{"n_layer": 10, "d_model": 160, "n_head": 5, "n_kv_head": 1, "head_dim": 32, "d_mlp": 448, "vocab_size": 8192, "activation": "geglu", "norm": "rmsnorm", "norm_place": "pre", "norm_eps": 1e-05, "positions": "learned", "qk_norm": false, "attn_scale": 0.177, "bias": "none", "tie_embeddings": true, "parallel_block": false, "init": "normal", "init_std_qkv": 0.0318, "init_std_o": 0.0, "init_std_up": 0.0318, "init_std_down": 0.0, "optimizer": "adamw", "lr": 0.00249, "beta1": 0.9, "beta2": 0.98, "weight_decay": 0.067, "lr_head": 0.00513, "warmup_steps": 544, "schedule": "wsd", "decay_fraction": 0.814, "decay_shape": "linear", "final_lr_fraction": 0.0, "batch_tokens": 16384, "seq_len": 256, "doc_mask": true, "train_tokens": 104300000, "steps": 6366, "dataset": "wikipedia_en"}
Each number is 500 + 50 x the weight over its row's rms, rounded and kept within 0 to 999. Layers, rows and columns count from 0. Numbers have three digits each. The size before them is the row's rms in percent of the matrix's.

# layer 7 MLP down (transposed), 448x160, rms 0.101, rows 6-32, columns 80-159
097:421539424454479475521574407557467494507522468550554474548595452370482470583553464532572402523493448488514432449471465470492504582538417545507460460516531549564490500477464527505470556544519556481508554550549458521493522418598532580489534496
102:523495466499512526530471476537545477606514548484490583390494506502585414491398521481485469513494439536541516431498522479532573516524353453440512581526549531480486515501516533491502517450426436495484505530432492434587448505441545533404477516
106:489508593499465424437461429535496571492479580530531611468525481539506452533465516483478529417464498509481569531539462512401539493506446465484523481402523488536426450485474402471557463508585578562461552511529487490524540545540434529586536514
088:530558499563498617532476469511550456429488564489549609452482478418437596518479464517437439519449418435494374445462465524546550556428452527499520542573477438540472549527513518486532521490455589483536508556468538458447430490454517527482477444
094:501531494464457551542527601514467438444450617408544462550531437474362502515505533532567606493547520499478431403436499624578505497536543587519456434552442474517572567531329494495470438538396591527481470468449484514549455468449528486488528535
104:452545430463557503575501425467544448516519524419499478479482530473481534423534564575595510415483470440456443441532542473468540484510555601569504578550470563456491496673547486497448479501552429465582498537495439566503576443499512534471551569
093:550564544518541512388587619506480525520562581464507485481444543524561444544451430501413569491484415483423468437464514491529475502518439520491499513442460461442478537434485407529525615523533461540474550504538569443656513557438590489465495520
102:548619518532474547537562507543480515539454592370419481463511404577467514551504553548497465496387447556512497493440484425499437514523522547512523519448581498552495416565570561593447507526517523523499505551583578526556434529465498426440494449
101:434455496508433522422406484552494456615571528455412505470567565436481441528508443457461473491437464611550499442488517482459509589539414417471509535499497447467495497514482563467452422574457461469521454503426529511464507580491573470539534509
096:513555446491440540432500570457592463489409495414411483425481450528467512462494447536531594489493521383507499501605423577510511481489523469481449522511512529496504543477595508538479447447500459547455492454526432484404467579426522544466457538
098:542446572477510537423590470483435525474520512521528569541420416598531540381543474549588566426516512454508475490590509463473503474484455429508457457459492538496575467530486486467488532475511439495585531603625588567502606507457435559500560455
095:607452526512490446529514550436536551403461372439499495528500438452570513504466426471463515495452586520460452511466472444361523462569551501568462480477447449542484520524594449436643447410471432488522523484603482447504491476458493549511402523
100:530491607513551567477468520509430550504586511468429546534491545548369490482451482504458506522501371462494494561513548410576538530497469497512506551496442466514541517497423601548498574538497549529531531519525522476522494510500446510602513544
099:461476447496431442452499544437552427441500443491520456511576498479674543525588482505484408479468584521508457558541453512467519455439547510502508493462455513483511494473580469508519467555568571532548448477535457540473465552419526580494486556
101:471401417537407490485549479494484489466538470439506512439569474473436542478519464539511494551596424372470542488467498482482528443453504553541467418544494528546537439520585512464498575532570449454570526398553393508473561539510535520564529508
097:510452535497531471518520486513537536412568524456518407539492482521372408522438489495465447531543537571562514515436483544543453475562542488468507517543542535567479499580497460460535468564425479452564398498536523386446522549456445540484606510
090:606518524617507521497485549427516556532468546533375527467353451548447577484497472490443565450440562455566514507449496505560583453514518555505517459539494499511595478588499451455538460507443398481470491454488482572479471507382601527538535572
097:445471436485477555531360389561545358543456494477511469574412532463532472519645474554556444537558440518571474515507470570502521392413458468456488542485481539451388401521532530395559513528490482518454513549509494476680542485448492510562552506
097:453477555523567513567531597479475559499411534519503383524483525622436526464449592560458540506513393496545527519479475430533498504532478531501566513563514439561497454544366422479471532478480566406383479557492503505442557474460529488495443483
106:424530382488473529560582527566483541507419455412451475482546456400465470545483464509440547490447583529442492546550514448438542421498528477466468514463397499451509445467486422527539474590530598508434555531431518657511539466537514614491463596
098:546528585388477518496522577504542498455470435575478454464459489536561472454543452567473514577516518499505505531477509461461501461543519440450438544552448591346477610503468510460455494407537493425535487538461435414438564562399512458512507575
105:422490501390494470474508473522525484479498568526477652517503495508460447481506577503533564506482540463451471554502484447492569592557463513535452553485433475521508583483525512421454579439567530503456543459523562524662477484486446384462451549
097:459415510550523459499491434517550551489546564489423548539386532463368496461523473496561589545461440570474537534498507494529511530536486587475529541466472463496525459568521477437533455427434461523431507528533499466417446513523438465595512449
094:496633536457504574476505502489492464497435559523552459521492518498477480497601471457507484504483452461557513454501527513564498471401519522454503480530511555485534569444532469494486541569462503552434521539488491565523452454489352410452415470
105:525462460500504469458585482425482518441473424553503468557477607410528545600394430486481463531443494507433507520508464581499398587504512497464522502478516558542549532445527565438491557531468343542465551484521376435455522467565567572424531607
096:586504412494563562501379508462493510408493488517459440512426514397576432473553459478570509551390436425535478436492482479492527547499464530560570527539475493497496469479654561475461562452468449506468468545563481473529489483514510511473557457
094:449687430482501438508507491560600479486528394496514472547541607519523551467585586534516523469486552554456470424524549432434541531461416525532533549498558445510478494517554535536526497457529518514597461562490410429542496438511454499465491431
# layer 7 MLP gate, 448x160, rms 0.107, rows 7-33, columns 80-159
109:470492543488571539497327530559467485472495537509494449422464509545487485452500472480467465506517451559482595466507567448494508456554381419543454432405552474492472483467499553505521591482479549581512520551498543425523410527488507521568380434
107:404515532570485589656447470477511479494539399487449410517511545575485465546501486483620555484488508520478464468419496413454487516529496515513435561563528466455587492427507557498471514563485526518521459561561561482481409502547442489495412504
091:575584459444529593573500490473444500410496426455486421546404502532420462482439430464515593524511515468424462425428463483591535544496520524509458515576533475449528454527453467474498466565590517474523550550530541451561455568486541402526360454
095:519514542452583518502498582604476512522466508516533451518536510575496477482440431426457601629546449416467470495536499445577491453500511496501505498439501433503580577516498458550463592435539509598523514550537469483597461487592461525542469526
100:475499586503459511462402497461527515479379457569476491415471568470472535515489506514429533540478505573451529550466472447546456507465529478477476527600538514479580503512474448592507481452516514546492494491557569411554493522453490466532414508
094:464512512526501493454432448585524449528600465558465411453518558425494649497484536497506496461510478545554567469515554377468452561578457492530524470479532474517413507510508514488460434523533595469495510521567423567471502459553441349537419487
109:528555582524491498552485441452428483494484517442481539550447531487499493463489471583487503531482379504523456530462528431496477530493452546523562533509562517553546421613455469462478493533425500489530448579525505583515616383531497537424509473
100:553429491378546426503495562488585567411466499517492495414537502429423464537555533459445499498381478376552541441477473503523467457471571494494551521619531455524428647620493455506559509472506439496508476477452498525500437479377468449526501470
098:485436460574561458472505510551480529485469468545435435437421559419532493549505449557414541557515478556520577533531543425580584480481459589447496473447570539484439524486467531467480497463511526567556468576512553516402507467533509542390561491
097:516456544490539578544478495530538441500522471530486473465535500484409532473554444449507473485445479507457502482465448464513436453489494533504504414478460509516554499508469493511579440454431584506486595513600639496548432620407411484529442427
094:541420513533481533521557534463507433387535493452518416517460556543425472543481414481477453465463467482418503531439492446518520456550512434482539433552423480554457459472454501564611467545477599431570538551506539472485480482466420604518440612
085:463479478491645491506499490557421517445543478402505471529505572481393477453487449527530566476453480462505605491406553462477595472440440504514428567539487552491464479449423553456591488443487459479546565466560585534394448524555571554500427578
088:511592502392463556535534509540533526528510575511525492463487525504492548462432452436557554503509466487515453521563497433490456487471483515524421450486472454416581512516473452573523476482449414539566471548507484522483452466492514517458462430
100:478466420460483465486427538540511448473480524532499518543517490458506444546400494569565526356493465454436494436406571439445481529519407560512506556459417540502546565521509465470592572424518465491527534518439528540622516364504537528509494497
091:441425531552513492519477438518550543497466463501519438426496573485486553539530515514462448527456497508438570572522481533540508415551514485547464503523596420519508521573467478460500451540485559569581474581605582508541466474502535432496401490
089:556428418453597614561473487469501419490481521543535494426466480532528440561416490526485534471444494501459558569454569478606458614505449519493475471492516534577542531466468511483605474453461510596599512499529475456520460497489560490502492430
096:441552532493550402551504476515577450520453522524439542474514512510480478555474485480486453539476486516469538519551559521545476475430488486466372465413555517544463546504456554576515590456494601502520532541477496466559467468449525517546490443
097:546519430445454526560531448583595477514458514479522576536537457469491512600473492479569424472462500530502485493575457557516540513449448574572464473448480557412474472522516554523453485436462526554552516522547499434529480446469540500491579482
094:521479528430538574576499403400472431487554610394542531398490492479477466505473478523483488504536443529485516566513504460513510527501500478533515532472471527462432407557425529507527410511608500506621421493505520496466471561514429451542513456
111:440477473537502492517463562612567477534490504484489488502467475409453593473459510444457508462545375473540460565550586491490518454614458547483441453495565521593516465544429603484458563526526459537508520565549526512517480446493528529547536408
110:426430467544502427500452446562504419614471477447556475450488556490459490432515464489552504614553495500452589425473528470425538580484514463512488482449418487481545510478518519515439545583511529566494587545508481416540428555497493401551489450
098:444516536459480409429470475524496474482451640504446467543474557502489490529603431556549622614498476502536532537484542496487473542514455501489445600528547500414494592535459577485453533488532614540473459606572487408527526488512443406487541503
094:548493513508543515556459514444483508498528490469549437542544500478487431513458407497488525483407506415458565487419458529485524439482481408486461341516486449429443523478472487540550454394543494529558598492509559459530535509435475440532449506
109:529534535607507485541507636518547571466409559435465505506656470486490484511512489444463564570541468533478560442543549516473417489497534539490490478525531444530562564596475467502500482416487457443577556491517440513528511441540459490520456467
090:473512487330538535513420450448558522430447508442500479482460535457550523473519478543506523435429458404597469495446593524586474487514414526554540552489466463489507438488541455488475464570501512549471494522623438488486487494562483412421519509
097:476501572508508435499496447547496549466535514479462399462441487390513409509429522539510615545495471563380552494503546417458463443400409509537530515461484556446518469511457418468489521522532521532447540537594574436471520434601455464482522534
102:482514580470547458465385447509560545407546506457556446486508574529461524491517534579474507558485428507524560497465549454525436377561474535552506557471511417593457511578464535487597434481485545526487593485462510506350556502472453365526503512
# layer 7 MLP up, 448x160, rms 0.106, rows 7-33, columns 80-159
104:492479473570477460504534512487504383469494478433468567476643521408480546503401413548543477455486529544475546515438519511529483457509471398448437500457516501523488484493468460441491425508529498486488518560480449554512638579576456467393494549
103:498445516499437497486449582419474540529472480488537561383511427448593593568526397490430421533512461486436469492499550447490571532508481550496512500498471508577471534529514464467535300511407511529521539570469515463529495493426506534529463416
087:397466570585578441493442455578504439489471492439514531425565518466512581618462535525515435512464457545574563429494558494390518384491425536584497402534496480539448480507494536484447524460461503567514506554564591524473531472497547530521554497
100:490558537433431493476557434393478509566486482453467502502385545497432490542438505538551456436510467493497471502394573501576545514479440533567440509579486564434480429540457512475563437546476469414509524520439518444478456525466606434463527481
106:505485497468509548479437685526459463537569517517543545467441545429481491406456553534456465551472497483421470443520484510519453567535515477471544486551522489540517506524439561513568581514548422480431476376521550562495526524492473456404594463
093:577587341426589371462394441451570440422531561491532605601519482465522546496538543517513502423526544579554517441442500456533482556608532440536428555461496422430474544508497524595460481449449465461486483527497447579468542530500507469393444538
106:474566473545544452466574506528536530508392511433544513489634492532433535484539515453507491524503520432521559472507473535565484488453507499486472470476430570441529540523486531472471453512590484483400549523496437536516468546460473520521529453
101:458508512451571415537497545418490561412465527516522560500360541530481475413451578443612466513485460462502540410498526397387557511489507525491526509590510546580509474492537432447578554514551477494514521541468551479559482478502514498509427468
098:486483457542508496541495462504494533516495506546432512572464581357518514590458626516490427546457431546488537499380483342345553602491452505539512474394510513477435516481524504398510567559522499558491505462496553490535524366525486445536489451
099:427573540582533494590492558539461523527589436549539599561507485473495412477594481469528512514464493550522533553497522511440417590529560461500463535501446578530536515435547557527477500400476480570428541590522551518541441589516421401459580399
098:518575525486494407471506375494555498534461490451518502460564516422498582522484537475491545607472508513526466505511559459520482504554521562572466554463475448468465499530501481494464520484459415537562491402516481493409515520523550365463604454
102:500610524447461511524456504513444549514601525510517570508535511425479455474504421480529549644577462512446451415513471441490559584537511426543542494412483565499638498544516485459486547559531427561459469581486536506522551548470483518421444465
094:500493497577467512454511473491491588515464511595495469555513550459591424468542494447495526462471504485506479572566483528496453518518523475476534493457497445393505571475524469542473405468466451520531497472550367560427561449573450557510594590
102:461430516506456582422540513611477453401571474557486411446526552435525440496491515506517513433430504466513466556559467465538460398557469549452613535544500454416543480489512501486432467519576474520466429476535481564485541406523545502519473473
091:499568488451467491522491465486525462419470476474508554624401594448476441523491493464547520447474491481572503509499597444430432593501439447501499382536471515475564492471528480489480602487562498481424458533499513469449531513486424408481576405
092:494525570446495454523461488505560512537498542543586505526546462508553429479550576410461530383485501497571530449516392444438488425413521498488494516512462484478428584468514440582417500546571490439433494538571548492516439475543451536498552540
097:497547482533427511440511440544492470443479500528569556552492440553462524527441462442474477482503485460497486468447415477477523479534530591502555477546423533479553420503525505489475424453395512465472624533426528553587428478474517520468618528
099:509592460515518558617399544573498494563527461448510493428515490443514524483523471473588515534627495539509490463560588449516565483504514522563465563531535543423459573404538478487474524592500479539586495522473434492499465511384495580458611557
107:427463533517521527594520503516457503567467559480509431435516515476540487459460523431473553518589516543470548533602536530488515514341492469478492665464490506489466372512480578436545503502455479465533492483540473455528457498550447395548475509
098:403470572474571493475484526450459612520519509485533462506470469518502544490548481586554553464460468474539551571536527515407537538487457497513540494525467454512506535502584640440488488499538541502553560496484538495526466495488529412458502480
109:505472442534478447503439592532450480511550581468504552441577510513481431488448503392514614468623495485484561461566631481484546610490490477412438581393464522548519517528474555477512504502500431492464517472484517501526471493559517443455496430
097:558525486596386430549537522448502484501442490569593514484480501464479563440530449522558527552528537544505477515464544564557565480408591469506490431494562514513476464493466566523449512550396501530508504505447528386494509553528405500535584455
093:572464472497590526439447512555430415494562478473506424470536457526508470501451540467439554569507562457414538504602507524426458511475501445510501526528480472471470517531488528543579501453457409624597477513514479544460472544572526509459599521
104:513482492455469482466476573351563515548582510564438595540501425532506404509429525490517541591521482475453456457510452423511492510577511503470477505520452432494524556487515482538509484515551541553496476524471500424534458403530500385383505465
093:511516504526483494474490500556554515596506439629396446428601481499434510472380572494514580521575550503481470536575502501563514580411528491475453535512518533530538573479480544633503466529555521494510482459427463491492489564482535573522445402
094:496510543470471483381461604545486512486440437524459443595462540513470478475454558587456525414451507475475516567490477519527450422423531510508566422413526426550436617505531499536442525457466486447476541393515500435471492513535489416454531518
095:524578445508493526479591563516439577459556592557437569531444513495502536475470503513546473473589497492584473560544476453505546554495459554501471570536423491420461550526493553458542597518535390527512415472506590514588567451501457499506527501